From a checkpoint of a small transformer trained on Wikipedia: 10 layers, gated attention.
Each number is 128 + 32 x the weight over the matrix's rms, rounded and kept within 0 to 255. Layers, rows and columns count from 0. Numbers have three digits each.

# down: layer 3 MLP down (transposed), 3072x768, rms 0.177, rows 2741-2776, columns 192-383
# up: layer 3 MLP up, 3072x768, rms 0.0914, rows 2742-2777, columns 192-383
down2741:142152152113145161094183162122115125162154159119091108175108184192099100149132185151129084135147148168094165123071128148153119132113104106107119192138161127157119168064166175117117103130183123201118102106098086154135129101099117143227128156135094124144141133080132070107085147128085084128116172104120101107138094109110179115065185118110122114136171121093168117152096169136119125128127119149140159235146065160153143118096147102133133161110124105131099095107111106121137110158075111136152141128182095104114065094102126124131099203198037152121144085138182195147111148144097102171
up2742:131121098098143171121109127150095083169066167182119163099168123123201066178117112102088097119093113127163157140176239115188138123143118157199066142076078059121135145138130188151168101132147171125129138085178139130098134172153122070098168143146159085077161164172096157087159098124129124073070149150169129146139150121149076136167145154089181152141154163109138164097105142096080103085137052115100141092153129100098095135120150110118122090117088135144049100118054111147133111121063165099086061208149041136090135092128167151094098142128180109121136147151093185169094134145129160108
down2742:112130038118104071132120087099101132145133148164145147154124080108139090172148156118068105136064144145101154126171163186113186087151130132075134105113172130125118135161091137142163130098108097086117113112101182067200123110158076159138121175094173110135120094111130140105090145102173141185131151095092109191101144182122108191107140102123134156101120154142126153101119191084116135110125155118181062104158129075140203138077147162112115150123084112121072111163152062097098103090160190157131080088105124168076137104193081137190148103179109185156135133102106125071150112118074169105
up2743:162105111161104111095152138191148114117109121118179138103086105134174078136149144091066146180157132167051139127181168113135123161137189154159154186168082114135093119154103090183105168164108149170122107104073107107121129134132105098119146110143117131138132076114117061125111135072119168185147106103106150126143116148145110145117163140146147180092063131172112115120104124155099136100124133108095154117155113121089098102054138076136106148167138160125104101126085064122108113112158038202158120153161091121080067102179181117093134106181054116142109134184079099082059139096118102145
down2743:164115154106113100119179168170118131145096096169167100121150096117134088132133141178129126152138143108066093110118148081141097125129120139170121104120159095138134099180140100135068125145164154175148140131110082159100112100136113120176104121227110125122106143161085122094163111136121138106095109160170125119134057144166123149118104116103127118177179137122155138137109114161127138170095135096079103134077098113111083079098130132162108145090126123166125134152133119059103128185154126155156171135148145093163113105066145159101095127124130140109113123181094154098105165078126124075
up2744:072075160090134124153166138118187108121133109151081163184115108124131100078138150121123153122141139157159146151107162165118141120110159133121132109104126160145144172161145123182117147128104140163043196122139131156148128157170132133170151111119187073089112166093109150174118098155117172152130113093164151141123176165091149143143114112121114109090131145132044125081090106086093148132083121146125113078144177147153155165082107099050066138127165183071118173137089092141114126113137082142127153101086097159115130094164141151122129145113133109126118124131099161126081149120169168169
down2744:134146122066121134131107178076129110121171120109165112080081140173115139138128099083152105128129165114119113104152119133133158156104110127133163162140174095157100104119102130180131080180162152125127101067097132089105165158179151116116140124080152105112155106179135145095107110145128143109137099157123140144109091146096157139109146157130157092139133163145132087074145140128081171097148131138146118143146110099124107122127103168165135135118100157131107146162125089083124166106143157132142111164172139104150102147132120092183110125192125178160137171110120091128148172143134146115
up2745:131137150149161109147135137151106106121078118082057121133099080123113150132107145181152193120121192105138132080157143098164130142081103127144185144152143136110149137150102139097131095135132115106079145134081135102101094144095125098179177103141124139145116110079140141104125117068120108112192112176132194102099172129131095143114094146101092216112153126146093167151134169119140136125086119141132136147126105150147185127129191138067116107071152140089166148155074132069091101117133150206134172064111151131171181102152119072145088082061112091154174177133024134078091176121139095103
down2745:138096191137064123085097078111138101170126125164195108088166103139128128168155173113072134135135159131130124102079142161117096154223200097116100128104112124099111149145119177141130095162125104150073117098135154113134127075142086137084177115124159091166185071098130191164134149192165132140131130066147084107112037157106149132138100142129155135132073138184116092134111094150079164129164102158108157102123138109146175126102153126191104181168094132107183106079091101099122151122098092153148105100171149142099167189181044129106115130119130087143132141151133069103100095065157095099
up2746:122136140160096123078174168159116170191153130111101122123131137109081109104117127132149132095115088134164158149146189123105175150133112116150161035151115166131115150089093154199124092135121095099122147152182135158086125196125146113146118085062072101141176130116162160152234105115129164104129088149107072161092117121143144066110156153125154131126197120083156117165150058088102116115106113105115107156113146101151153131121112124120110198132120122175132094152114067117145109058136103194091158132087135143150114158113102115160154070148160114172107152105117157160132114175176110164
down2746:134086075113124063112153060124106136114157163197145174188093097088143152130129135083106140107121145125144125111077173101092155069145094114125130151122089078133056153108192108150109148134155133131103147153149091124073182125079167158052074110106145119157131066105054126065117076106149183134102093171104131154137150041114117194114157121110141129082157098135063133152093161137088122125120149138140100131132082114127122136143141132093135152094050082186133176125092161197100135138075142066139110142124194113064102144241136165132153095077106155136122063080177061078156069231126125144
up2747:102091132175141121115135145133143168050144125155138110103132138090156141108085113178148130130084098176149113151111090076092125171115122144136035114100143063139102080200046099107077117122081104177163185119142137076169103095161106149147121084165161207110119119103087178124121169130155166131146153127134144090128113123130103100151082089112174089176159130192185149133166153158122087167175118164088116130181099089050163197168130200149152119148144182129117135103126070139150122208064153161105171141160093105081149212100135103199132116142073107175096135114127167158069092135086139075
down2747:077130086118099069104131091156128131127184151116145135149130090137089189114090066115151159147099162082111109153126094081069153113110146148241125135103154074129123158126127147117069148153126116149143199164129091096124188133116174106184158110158148110111052170132137126085127089125121143151104123125126147073131137131103105081178150148162146129135128120133135122156109122153127113107111183079069157117163091170122143138095168117062128093130067104150109123104120088149111153210176139134104150080174114132118092177162110105101143089136097148106091103105135131181103144115110099050
up2748:121106113177090196201077169098045162114130082164127134113097134121064160167176065153118137127156197135147133124116112134147164118087145137107148143066126086143087119083134128037144103075142113089112148143099105086157083128132122132081131095086155154131119111169203151174124124121099174112130100092119146125103111097142111098090167151189099164107153105138106117135109132109135119079075154097103091161124155182168135146118146062133100218214064134053080140091090102159117099103095190186149139138170136133154100129158104093188122072139176145098109187129111129163165149049135137135
down2748:121140153177126119174130184138152082085116093144177141159175105135127125125092156178149156188099156140123140131133082195149145098132152065091101117149123095147086133093151145048090139155142097090113142128204139162127185138136112138154150160116182200151162135178151108078120159161129168119125097147129083128133158109129103122134180118136121096092151073161121161094103159095124153077174142205126166125108125092141176137140120171108101094138144072077119168126072105127110128141129133085070135124149172169143139121186172115173120150129181099088199044141132113153149124108127176099
up2749:133165137117117076183108105157129180110046132126154133204114166092149112100168139139127125120124101121115112118093146130053095155176167087138101114123218156097115198136114129144178113157094145109165103137123149041124064126182147111085138188128083142102148131100047120162100105162160109130137121150140122133130142131128125134144144103135177114094093160120111138132162156124124127129145135050144162095132153133165151119135114116107096165119110080118145101126103098090147075154120099125126159159115138091108118132157181157122126038111130137162123158173098135109191085127159094105
down2749:162156120085087124102116149114119133112141155053135122145101130105097128162105203159113163131119197149108134148153110169108136162139119110111112147120117161166156098136163089124138139158119119116067088099119102111098146138095145183169196105127126104115150177122106151149160176127099107105112123159113107056118145133161149076157139106088168093162126103124070152170090164115164089130126096066113117076134139197133109113165156143059125111155152131056110100167094138130094132114079131082131121116125134134150169129136100122158183151124135057107133172162174116123109086160099175139
up2750:133112091192186095087113136159140144152103126131086136157105192195101069081133053152075094082104077101164135172116099076136131125100100050158121137174083110117047090148157149196197202190089073135165153114123100065073142090161123151165127135178058105125164090138127129070121112173213127105115160118120161090185175133149070061085090126151098150128157169134201137120103137125096208111059096099171106097139166151197158168124133113118165122162143133068122127114141129139093191134048170133096074136146061113143046119146126121157044135172065143168089222142148130137145123111110159152
down2750:211092134128110077118119147133141148134128146103091109114128167116125180079175121148127098143106194113118211168124140108164152112103089111144148123145063118171140154107173058134147089124117097149166149138083124142187125127238134124165125202105132113149148117179152095150134077080095111146135131160160201122174132181095111144132113142102176146098074158069109117136062105081110146114101125142165156122096126104175104151129192136114151140104078098039094089078120105166111161181124104169166144089112025088133104163121125137145144179160089118115120101138123142165136185132098159083
up2751:136157132148099124168184121093114120089154156137104095130117109127105101143063104132149181136080115186108160114096093109159091108179151075124130136147097108123174163168133112114152093182127106124179109069097188099135149150161157147100182106144135107082196173150152119183170162152159103107158160158132171097154098178140134118122152091106181110201154183104180100144146100139111140116087128079182120163112135141110112130134169165153109107093112107129075141056138168151096144186144109124151095058174106105163121137092119075166131090162131158112077178108067126150081128146185133152
down2751:131052140106188069180175174060081110143126141179097115113084152125125126103144096170167084133108145195121080141125108080177091129082147054125103189110130160105087081124083091104147103122173133127184141070078109115106085153171142187133088088085080133140142116084110158141073184127132160162178175087166126128108108089131119103189184089118139119128096159113194158161096191215080105149079149148116128165109170126121132145149138133097153136076152101194142162137104105112184196146143107134193195077145137116150121147117167169200146193081097098118102131166109133153112117104122164085
up2752:092156095153149140179099092154093121102194194111086118152117118116144106121128105112176100168127145129077068167085106184103158093156121093199111120134140100130094112183124106066156098127091124105155162124173099122171090124125143119107168161195175072120093110120132121161138180160168126127090108111148128105162192113122150130128145125128166147152181169093136109189148093176141148142109117151147159188135182134142124152098147085158182067184192147109114176123131097201183087133158151063058119109130119143053175136188131132139110121082156045143085101190128103110159138132125148093
down2752:135120111145125112153113124140174188126151167141173110125118131188061084110097075136129136152159106077135075127147098143210156149086159107051114086114087103174110113108067140079135165127161198175118117179128154144097191172045132164172085130076115119105143120130089103116137122130128094179141129119138094105110169127138121113177127147102157117175119096147108150106171096118124170133132190128077112101171163090149106106209175204140121175121114122131066106093188137134123074116168202139161137178131133118131142110098176164140118167118217130171191162140156107142152139113075203067
up2753:142123075120174152100124118117133135157186162153098165145171060152105170141166176095104160080146097155110161130135130101108091150181152102146037098183136095135129106165169109146129089109108096087169173140172160129155140137179103115193118132163094157097149046112100100218116091084158099098108105133155132171154145152099146163153098122161119113097062170099118111111077079141119138114076153122183105164135103104109121165126163131132174061141144176128129115152124139129068139104100127086129131141123126120140153163102141147153092084078112125116124132112101135145065091156120135116
down2753:090122148128099091136178154131111087171121106042142116100078132137115098140116158110118201123167091104112118144108155163117094126128118148115113116115122108133062093093156118100129142125214118144170163111137139101166132174075119165101170137130109165118116090119115078128093122145115102122151106112164119120088115131120134178092123199135124137088108126107175130174136176117130140117102171131096103101114177075084128171131210141198093088114151136115178160129167134110151123131140094161086147129135105091074122146138106093097178153124092085177123120142154086174146059122095143072
up2754:109134097044126147105113100122142168151097126079142211142134126096184065194172087121144088162138135155175120087152144137153143175111098105137087086056095148142097087143151121134103191138119074173104139122146119117120145145160107151081150177183147154089130088146096106155128175170122127100113101161101133148172155073111144129126128097138153122131110079158114162169072106144102157167127139095104149165130121137159126128191092129124135116140118177093210086092094129086124122185078139138107115161095055116103092119134113122085055140161148116092190111170144139139147106177153125096
down2754:138132129156147150128121123135122183132122087104133132120127079116099137174158142091124101145179116096102159050130158145180142118090125100149106193109046154127118167121135119123062060163066166116120163103136124121139114162130120158112145191159113088091090074156116138109077121127146133122158161089163123156159123105135185164141165164107148113109095084131133152147111109131109108112105149082087173077164112112170123100127169057115149126085114130085166144070120122104109121150115147143121067113172075154154113136108125127061109119159125109131156151171139112110142077138124136132
up2755:089105192109177120047077151106181104137136144129109151106082143094100145098060146127105146088116136150197100150139201118143220104163139166139105096158115069097065155156129146054135115173086097100133107094145142070152158135131167151034077143119139097077215069132128125192139124095097114127089161094104174121152101089189168146056128105084146163108142100136117136181150115128137104155118108117126054150091169109034158200121095093086161113168102141115062130165082113136129159156112088148126116077123060151142135170125129155060207137082126122152135101104112136138106120084098112141
down2755:068092115142131086157123103147161086129117147131127142166091124181173132187155193069116142115097139091122114112073135102093134116088192147103118095127125111088129143154122104141129170175141145106186079081106193158149135148079121184080120130155163118114083163098139152131070124147139147078110092198123107151102140149158114134126190135092126139110152137169131101145145090102127140143127107120160096130149157091164149097120079088131119134039125180091109150183145186089075193136092162176068108064169133092143085149160061150213145077155106130049141184096059097126145152163149121114
up2756:160135106141126126068118077148186107152097100190145129112168103097086141134112074174084109064105126138087098082190194130079142134152134151151116184140115155172152046040164125135097122122148071130142133106173146167108176126122163123119107108136182208157125155105126155090076101108138168136176171119128133115096144096101164182189099143146127120144091155187146139086142102143095115166141109149122107131113097085137113130104112164156171162134095127133138224077124172101148143163159095120078136109047120133085124114130096130185134095093103131125142129136112101094064191086110154176
down2756:104153144126110059109143133110113111159090086159137125147105131151149161102118100181140177101131119159101088134151094094132166109139133167152184143146090139146190113119180110104084112152121113158132117088102079110090129119091132147166130123109095125098148120090080067132119087138158115124103139118162157167095125137139157172139148147084120125120165112150148097145127086109211131146106054092147144137137141080126137101143111083088119108122104122138096156184123104089205106135175129138083173112108196150130089097131103085100128117106148135159089165108096153092161110155124100159
up2757:111123129166140163180134101144120186135094150115117137209120151077153119142089112115106219104123153066139153092105078136178087144146084157114167122170057097166139124116104144137084149100093149173109118123082074129120084147124132188130165191077146114091130066101200132166096150107157144107143119161125180117162130147107140147063119130119111143130145185102085172138162116137154151106043138116108133105112134119144142146090083072147175133120161158105132156188146119125182150156122098053136148125156093113108110157137126081185213140132046154062111160142151095129070144139125143116
down2757:118110162136131143153097127151086146100135108095179089109176108119138152137189142104168158088162128141153114092103128142169181165081065119124117085082138145139103097141126070150111089122168142141147141089126055143146095168173068181128146132125125088098130133108174135113120173200156114153205110179198102111110091111130112141116082106140112083159100130108108153141150110152103147107099134077146108124151177118096074136119084146135138146181164158102149151189079167117140180132137119120211080142122104148143070093086131102088212155102088104110130184123126119128124142102127078137
up2758:117133114108115133137155107132161110161141085155094152128136139138127100081177112124103130134106131134118113100124113074087095142122074111179114132111126158131095106095197161135088181175149078159074133151146200164107115126154141101099118141208120159113120151158125080085158141138145155163080136165172149094120105045117135130088156098085108150106087101077130092142083145132156134186126124120143121145094119166115112121129101119094102116107152148118141102179139142119060063108070122114117092168085159136055138107128187154112050168137166125092146126108128137128123095087143163046
down2758:163155129120114141132125157147115137157177115164111140148118162101097145164120153124177062108149121165134094127171079127139116144138109140088088154139129138110112144127143130105095136140113147112135070100153138108118100152133151112086117103085082046178092087125116133060101104091193117127154115129073172145140093106142153152131103114152144069112089153120101148108100143127148135160121158129173141077129159101144140135134106132123082108128145127183173119182161147134147139121175144181160122149108124149176171124116199097078087137102107122100152161079121119077106140108155160156
up2759:071133101167128142170126156151149126124180174100154149125119118110143145173154113121215116130154079108155121104143100084139108110202104145109102159161166130091130118104137140193136076141098192096100124144130176073089145154163124119173168197084071150092132125153089178116126133088112124113152170159111172105115116140161169129159108111102057086164133092138155084142111137162094039144164118120106145143142119168134135138121153046169118079171106065150105154164159098155164163090097144126057128131148135157155162144087099173090156098135111185127165130139130143161166127184174185136
down2759:099162110094099196136129089150151157147143152132138132172157131120088102141155148177151136153190126203168092096162058140192109166150112084120111097101157198181112145147113182192120041144172201138110140166154108139113145104153144072169094200154097113144159150136150105151163096113111133122097164146144061168094132155095132111142135164108098147120162141157128142104148142197117122169093141147170129167119111118166154111081191178115095145135054042086102103139095118140101115093162137148106156168097190135163089165140112090130129117107126134176132107101101125118148109149133167158
up2760:169103115130148138140120107131128134171118098078174152142092095110114114131138156188089136132204123164182096137121113119156100146133139045087141081134149179159072150148070147098150105184116117119118154191069142147164063103126148133110176153085175155137112093122105123153138195068152171121143147167057119127136117151167141137130106101126159114080092141139126114126141117121096154171114041133116136131132132134122162098104132138122154126062133085119111169135111125130214146137143131116137122131096153149131161142124143106129063155165111121144145110090151137062152131084146161109
down2760:120172118080137115114157130099118132108171151058171160132164064098090120108115128161165178121147142141125135123063162110203116149173164090128178127156184073193140125087150169085125153133176173154097121136131147141113100092060117138050129173079118130110167071169142136112151134069144109119110115136105093138140087153122107099098172116149168160151164094077102070118124095116141144162135122111105179095142093134146119099128054135162164181134145105112152084109178100152150132218152140129173126098038145127114184117122136160117142140160150159151083120200105152151132121179135088160
up2761:125147131150183150126137171145104132122150104125115194119155124194086167108153104110138115140128151072047111115136154155199071151114142166131119048105101162076131185133119234146090126162098104119045148087074098168135128173095076090158090120112147092155116067108089121126132119110082121113145192110139122183061082153116091123170099118197118145090109131129067177073162142105157192041102094163135199089134163132137087127142148147101157132175172194155159155089087120143116137145107139062127171124112149147161153051150118074127081134115131179152143151153103063135077161188203149125
down2761:161146081178098169149063162114092149102187154143116118132166101093073139094140084141162100137115156071147084111165116144058112128163109085133069109113139148090186139106126180098087094079148168125187114138133089086125132129152102106123153140125098145128099137161147143126123150156124120084134128100161099101145091079126177145135133077124150103118099087136174131139119168111088175090128079105126164158139086140140122114091177099070145142134164097147131125128072080160103081085128104194121153176149187186148157083163117205143094150136144143093145111135161193139150139122145105122
up2762:131100145157181082161078161132132145139094137129178138098067123102126146136125159142142062115123067161144086103142086053158108211093118108133111165155125207080116091129164168072149132134160161152131104122177103165108127167094157156097100116069155122075125142124176085153136070120107105206134132136112132161125134079157160095152110080057149154135196176122122151092144123140125142097186196150178087067136093114141160117080154112117141135142088120110168164143121167102166116165098051087112104132136115090124102128157183116109119163118162131128141177118096131139072104179186080146
down2762:187145125106202059106164105150081137118166084089089152081088125105125126152102130172097124132156167147105114137165140133198141143116117144137068169072125134045142109101238151138149116125127183143153173070170180144115135119129166186160096122177129050131121146127147138141136125094086132107136152111148153149057117065142110100105125113072111139134092179140078139105132143115087100127127128140136095143134148096144141115125128116141136137093134087084173106110172116138127176158084115080140169160108138138138174132179106139135138095082124073104158076142144112134131117107063093096
up2763:100205125131142128113134109071124169164132122151151165105121132163142140142111111077149102155127090155158063123098112129097077105175154108146104139135100043098119103085142145142130113157177117118175124174151110139088076159112098077072128080080092134106178147117154162166091132084054105135144151160121149152169099104113136116195121172116100147151113131172099084191098110140136120128115068092149056104153162112103158127057097198095088133155131135068099138134184118140096176155112141195086097115105149145165094111137110086116149128101132126185108051117119128118092105123111111116
down2763:109191144118140180128097125130161099102126120147194119070116108140094129090166116122097191178103135117118079125074116136148147155181144113124146078141135158105105117145131206144143081102125125148159112103131130099138126086204170171169068133117134130131129169118159156082126158146123118156083143148129105109155107146085132100097113109180057038152143120143128127110110068099054227137214136152180132107113121129187054105129058113155146109143139153141126148136125164137137116174217137158127139148114100150161109133163199124065128091140130124083126114135208167145096091142087133127
up2764:123130105163178124157139153151147151142147133191142159106149157118134140059127134148105165178106104073100142084150145088122099134141076154100143124156143154115086134110136073126104124127146169095100163112103145129110134076109129121130127122155162143126165123110107102148150089142120133148093119162097106112111083154125064122146146173158211154121107129171095118142098142119112094110163170179066130137050107172107122144149159061109122122116121168106115158202146173144156125156132105113122175154137094192106154125091112109093066115103069137163103181137162148155090143129133076108
down2764:132182113112082101124120171167157132134146104189127215093100157133226100191177126112161168119154138098112092138101167067174152209118111124086111126126185144157063140108071045117138113148123128065129155159134126147121177120207123134191148085128112090144127122120121082102143129123090035168114130114134098175111108117175106119148169134148107134138101158126113120125127075137121167106115116155099118127160118197110096122171089110086166168119114117102016121196112159122075133124107119160064139116102099163160086165137138145128123147155107090167125213118168149165163133160091107135
up2765:163142092096127068115052181106142123125168180102172099126169088121083168135119202124180115078113113055156151134162126156084139171169105151131134095129135135096116115117147105124096166081133136077053189111123113177119111122218099121077126184106122130130139098117102147096176146135130192091153130094137139161109141057065113063140157108127154158153113096062105139083102177198123071124202150123175141130134217110145166121116107135095092110162103066162114182121157090107165086140119075139148122134120074141077165143141113106114113143125131106111107130132137140177139108144074116065
down2765:200097132057057103148119128126100101233121149135148116139168129183069144120120123075145122144083089125166114116123160142140170145158073132205137145107134151157099103168087118153101156154119094182118119142193105108204075108174132150121107119100103166128157184116118171108119145140129134051140088134128137146126125143082135113108120146131158078119208152102111122131097139146074074135178099146113137163144139147165200150140160149148112113167144151166099129141178136150159058129087155127170079120137048082117123152154112118096145149136135089132139141079098083127083109090084115101
up2766:142106149138103121197100132085208152192170055198063089102094135135155110104169134111052104129158125117103094082093120146095168162149183144089131173142149124168100120148092162156154117194114184125123103097133053071092173159128130181099094148133177146171112121152195095075126081128171078160142132169146127107144181063151120115095119112133164178108141194104189072144124075165200178111089112175146129146103116129136128184137169135164165165086108131115109103158104098129140062068085081132130159170125116080106125109138147134164137110156141051128120168146094149126149150092107105118
down2766:087130119064119140152153140102115124108108139162124058145165145158105117113165123130134134205095154132118134106171177145135109115138186024085106117114126095111085173131128082111131104144106112114207137102108078136125186152078116156125137165120128126093107153075105164142135132097179109107199161160128125100117129094079141112122094169167145129136163125152147142134103104162143158084153131129102130104154108148139102159128148163111173124098164109152107046094148126135106144030108147120102148147173094171076097138162134169140076078161122164131133147131156113164115154185156153119
up2767:140105120062130118147195100094128141119083195136132065109211145080174146087191029098126075123185111140142180116195130141129069123115170140152156103121175078094137134124089147088152122113109131143138079077148164073136060160128097100141117126096134069088152133123119095118133117134127126176169086152132055156161098177115162149096124100127125140122133151064160107123128192105108119118120134129109136148103094162084059075147196075123107128089161122110083134132130113164153147139116099095119127173049138119143104119119116078118156044169155078133132099136133137099091137102107146135
down2767:142087161122170113122154123125167110140136173147140107107131099135112136158145109129102137150066193166125132157109173102156149114163135087152132119126144111149148080114106112106085099087082209139095140152143099197097119149123114105145084111170124166085144135106138193162139162179134163119165052178117112147110130124139137166128138105168093109161127172164119089150147149154169186158125160067153146189146117092079039076187112124181145145139103095139162104163150143124122147132131087131113151119131121098170188107167159101123074133188155115142173070135133110154099215117135144144
up2768:101084066081145229129128188116125205063118110113122108139133133099179138113118141138075184123143080067145161148170134152175111149126094139118172088132044157167126126218150138127158069120125127137159077089140143105165106150200091145133071163093095116150064148108087122107097063119114148141176118090141119123091186113120070136108087095151089086177098135131123150145148115083137162159105077162183127125110081169141105126187108112113125122103146092178125135127100127161139128138065131079067145189168086113111138202136127138167059061149133161094097174067113143143137125142083177137
down2768:129172062084120147126108143119097124142102125029133094198145154169111170161174124069073151133093122143089092136124134103160131135116125056089094141046099155135096111197152160128163121147115122075170088095098098107185158101123163086157127113076103087174095091118160146088140144092136137149143163212062111104157177143145144059132106099121183141105123115140150153157168095126072094100138146152107127116128149095168132092182117146113165064146108113207162114152128151145157102127109123121101112208143095083117123117100150164148091155081146100126139158131100140127152143092189146113
up2769:118130130079138171141148145156171126128146124138104118122109142114126138071174098112148206092129147120171166120091104147149122173106173149112110128118074108152137131159109120149180175137147168066136123126099127134104064146170107112127082151168159211156181124143077138097079163104099185205140095153083128137188162122149184130118143139101122135170201114054122118073156098114127053114098137136151130104101176098163165177125150139163127151099113070171099134177098079107153164137153104085167070137069071079105114165089111070081117077108119149115081119127141177155141148147105158180
down2769:074142107175133126180120147152149166183098192099084100086123149195125121092162082079141087136142125129076164147100148157137114155170151142136144144171140137204155111255159109124108126125140152181144141106154124105126113157131100100133158156130081136116104101158134160143094114076073111167142141106172118113125131123131148126094127114098099153064163096104165092158099100181098145163120104143139093180126133160179224121048124183160129081138127144102100136186133115122119114126204149133145150104106161096091131105162149079058108090096159170140099134105130086124111127156075171082
up2770:124116180080193125091109150132154116142100125132125045128118156107119176133168121180075175208125122109130114145115057091119069161164136150116109137114079113147094104148154139079207119156148130154103119121123076143125049055135121114132173116031101108145120174148146156172154096114126142111143161135079139134109167137174080088144161150139111089111153166087155105165078155141084111179153092149073153111107226110093132135147144117142133101113055136135136139083138077138124118129159150155123198173126185121082119132127151137146116118112166117136113063183101141134107122186103117152
down2770:129153134120173112127122092121141085113067119081112139121146155114099155113128094159120182136164147106093129126116149097115148130095092129115089158165134120145120129135105103144180112113107148112180192107129131072132074103096132126139097171111135114085163128122143110153031158179111136148134132093176228105125130181179137131158139089191082104094081147063128058128080133105174169144118131217143160110073121090030144056121131145087210172141130121141157089130142137099098070159112175128093144139112205114128131105103121157168089212132112093167144116101127158096121172170153118168
up2771:091131098235120111146138130137128141116157159119123133044124195147097134102124193195134159069153103098100075173128129138100146113103074144089168182098118150100080106093161116205046124194097117158145146160098137125108162112074144178125030161107115129196177134128110102132115219170209123164178127081107173083119106158063095164153102060110127065171121073130177104127074132075122166094122075121143173147087072075127110153133114139105137136078096069078157173159093133122119134150080148193095134104105089129125137097100157185173164146129117089104126084102163158179180090123164149174
down2771:151156156091050120155086132147104118145114136161148157086125218188117169127084145110155151148147118044102167186104093134136160103122183098125169183129087054041123111105101112128117109119121169149140066159154176106160092142202166156079101164148148146179121142136126151076123130148152131137137107137166127172139154153117137167106116095062070067128147114114113102138021103106133140075155142134075123089102094162219105149138093163055122083148111075115171129158143167143138174152129101149089128064155094205088150070122114186125149131128137156090182112142096136188090063141155129133
up2772:119149068128176123144060067110137145089148163050143097213098137070162059154112074150139162113061102105129142163097172116084141164069164113124199122150136061173139157115122176131116143198119147079080123094122117095140009106091101123116157176111171158089124095144172123152108111170144074146141067151111081159150142083120111117156136130081133175136126112154129118148073127102130161144190093092129143061104173123160134194098154138096137124135122111176095144152074095091128131229154146111215091100125084129077135098131199093102102108102095116157116150110104155099156140108119078171
down2772:125151144151085138093129165132142141134140147101118151133127136123099130107124166143111118131076081127122165152129172052098076077104059115233172129210125136076106213093144105228138119087112098162168119154145109171103097143142138099085161114149138156118058122209122188103104131173101107098155158170150118174139135115117125164169111117147060105127176143142166104137125125153084136124088122111116132074083135138129086144168133199062106093130123138164080075117138150173092120150088117156147108110091145121125170164125174157073149119117139154131208139112155119141168135122110113155
up2773:128043136091089134158105071113118188118160134099125128109153123137054122137141109141133132122149130115138129144096117110102148115166127160084117128169133151130158170102151090131100104174129055113122120157133073170083089187121180134112109149121092163109096097145121148150097129133124068119114102102180169145182122136162149120086134119149115139111077123176122170073083118112149147102162137154127113168090132174074163072089093128091149088127123174166200186122096115101117136129095121183161093152107143172143124138113161110098145095166106124154076152163095130135177118092161077140
down2773:142136180178123121117143082088155156124146156164138125118154054130131132141145127164085183102144141080084028128100132110126130140157151154218113111152114143125130115184134109107121161181118100133159128097070170150127097142101097150181195131135118111095146096117127072141184075133153111152184118106075167130128097072111064116187075126159053206087095071113130174062170094123036138141109114128149090146095090155082098144052111180142184110104084158140139163150083129104197150088205176186187135107195190149104101153165063120129143119163145133121151166107114168176155091131132154183
up2774:072086173170149135081193080186140148107168107064127138112112134108119149099091094113110118135114154148135097101112062135193097140109129145159095138154141181131092127141144095098109109137092087128130083154123146138196068113079104099125100102153117147074129117111114117111129167140182113123104123081100123170082057138110127131136163098109125097116114176124077156103154200146149107168094140154131157109141108099133106164150123114139097071117049129137140089164132117200110107105092147157121099150072098105118141139098173054148139143148123105122140107083156121082112097132105133094
down2774:183181123152129113148155093083174094180079138170126148086102081187215193125109125117118138076131191113101145159140108116127172147106112110141092105145086126160127133139075111109108153114135169114089148137152172149147138164123165144156143093119097055116153076111127132072096162155119125128105148075106141131145131174083112118150168127080164104112070142092102138118107087109085141166131146161117131154086092124149158148105113164119114151175123169131135080145109107091102116150126162086103103097135186125113170086131134121092105162074124084185089186116067085101091165156141152191
up2775:155094124163163144160058125132064143177115145159132113167149168073155217128175150161144174163212131105144120145164151105186146130197159096087117165103137140154100148108126149188129143111165156090145087099117130140109128171090146104095186138140091159123110115024172111135113120122133134104096097096158166127134095121133108116100093106209124091161105179098102101118147116112115074141123092121116132109183159164124176169120125141145125082158104147135175123153093134162135134110121199080104103137136124077171068128218109121138175149103115091135124067113111159136122173143112144144
down2775:147113117123128189103102124122123104183091136092124099136107072085118179099096114132171091086144079149187088138122141103111206078163130112058145170147197132122101114072096123098154194097084111106173134106160135180097102161146141068076134134113067181180128143056140075130169090104141121086147130157145129179119151134106115125137156129151144143114159114136170143203146180115106127148114145082140127069126162102134147121164230167096144120131077071063170041153120108147076108113120113172166152127077115139137058093185138065138082122126131112080146115119176151172113154115071114108
up2776:116052116134128159141086156149118086120152140147098095128116142108103198189156136069157149149180069119104170157122142157125127107177060169155089123132155151101098109133169139151170153119182143112125150109146092078118129143188098150133170126060112136131078116154200091153164197098112184144073176105081101148153111106152099091170145083094137105153098123088142114177136105134082124160146120096205141122087133163206053129103141142146125124199150127095150105162095135135104074116152141103146139179164097076156148114167093111141116143142175099135159096140149149127137134116129125140
down2776:077077103076160068105098143124125131158134057151099176086114094140110107125109171073157121140124123089160132126118163177123193151200088205145092121126174154150092153126161157137138121126165130122101135084108161158148131156213078163145187110132132091078161146146116174127117107198118093063083142187132121159139146130183076130160165094148194128132139125134136079092111067125132188172082115179163118179091117144181120164134153151095164149125141087127074162080092139168108056157171081090112074122151117044168137196111121127077077134063146147137167144122113187134103048174122137121
up2777:082107154097153127160144084075087185150130110146124137109073107145214152079128139194134124151095150105142099155128101117074178139196129097123086185139127124154180134147119101084138151165140095132162078165202132100136058144128122061140103129116124191144068129162104097167122123156127163101099085154114093093169124117116161150108081135114127163170138102128138125098145127099171082091112119175110150121081170144086149145124130087145143195124058092124110105131174107147121153058124111094099080136125100186127149143154115136154145129116093117107074119102111164138153159101078158108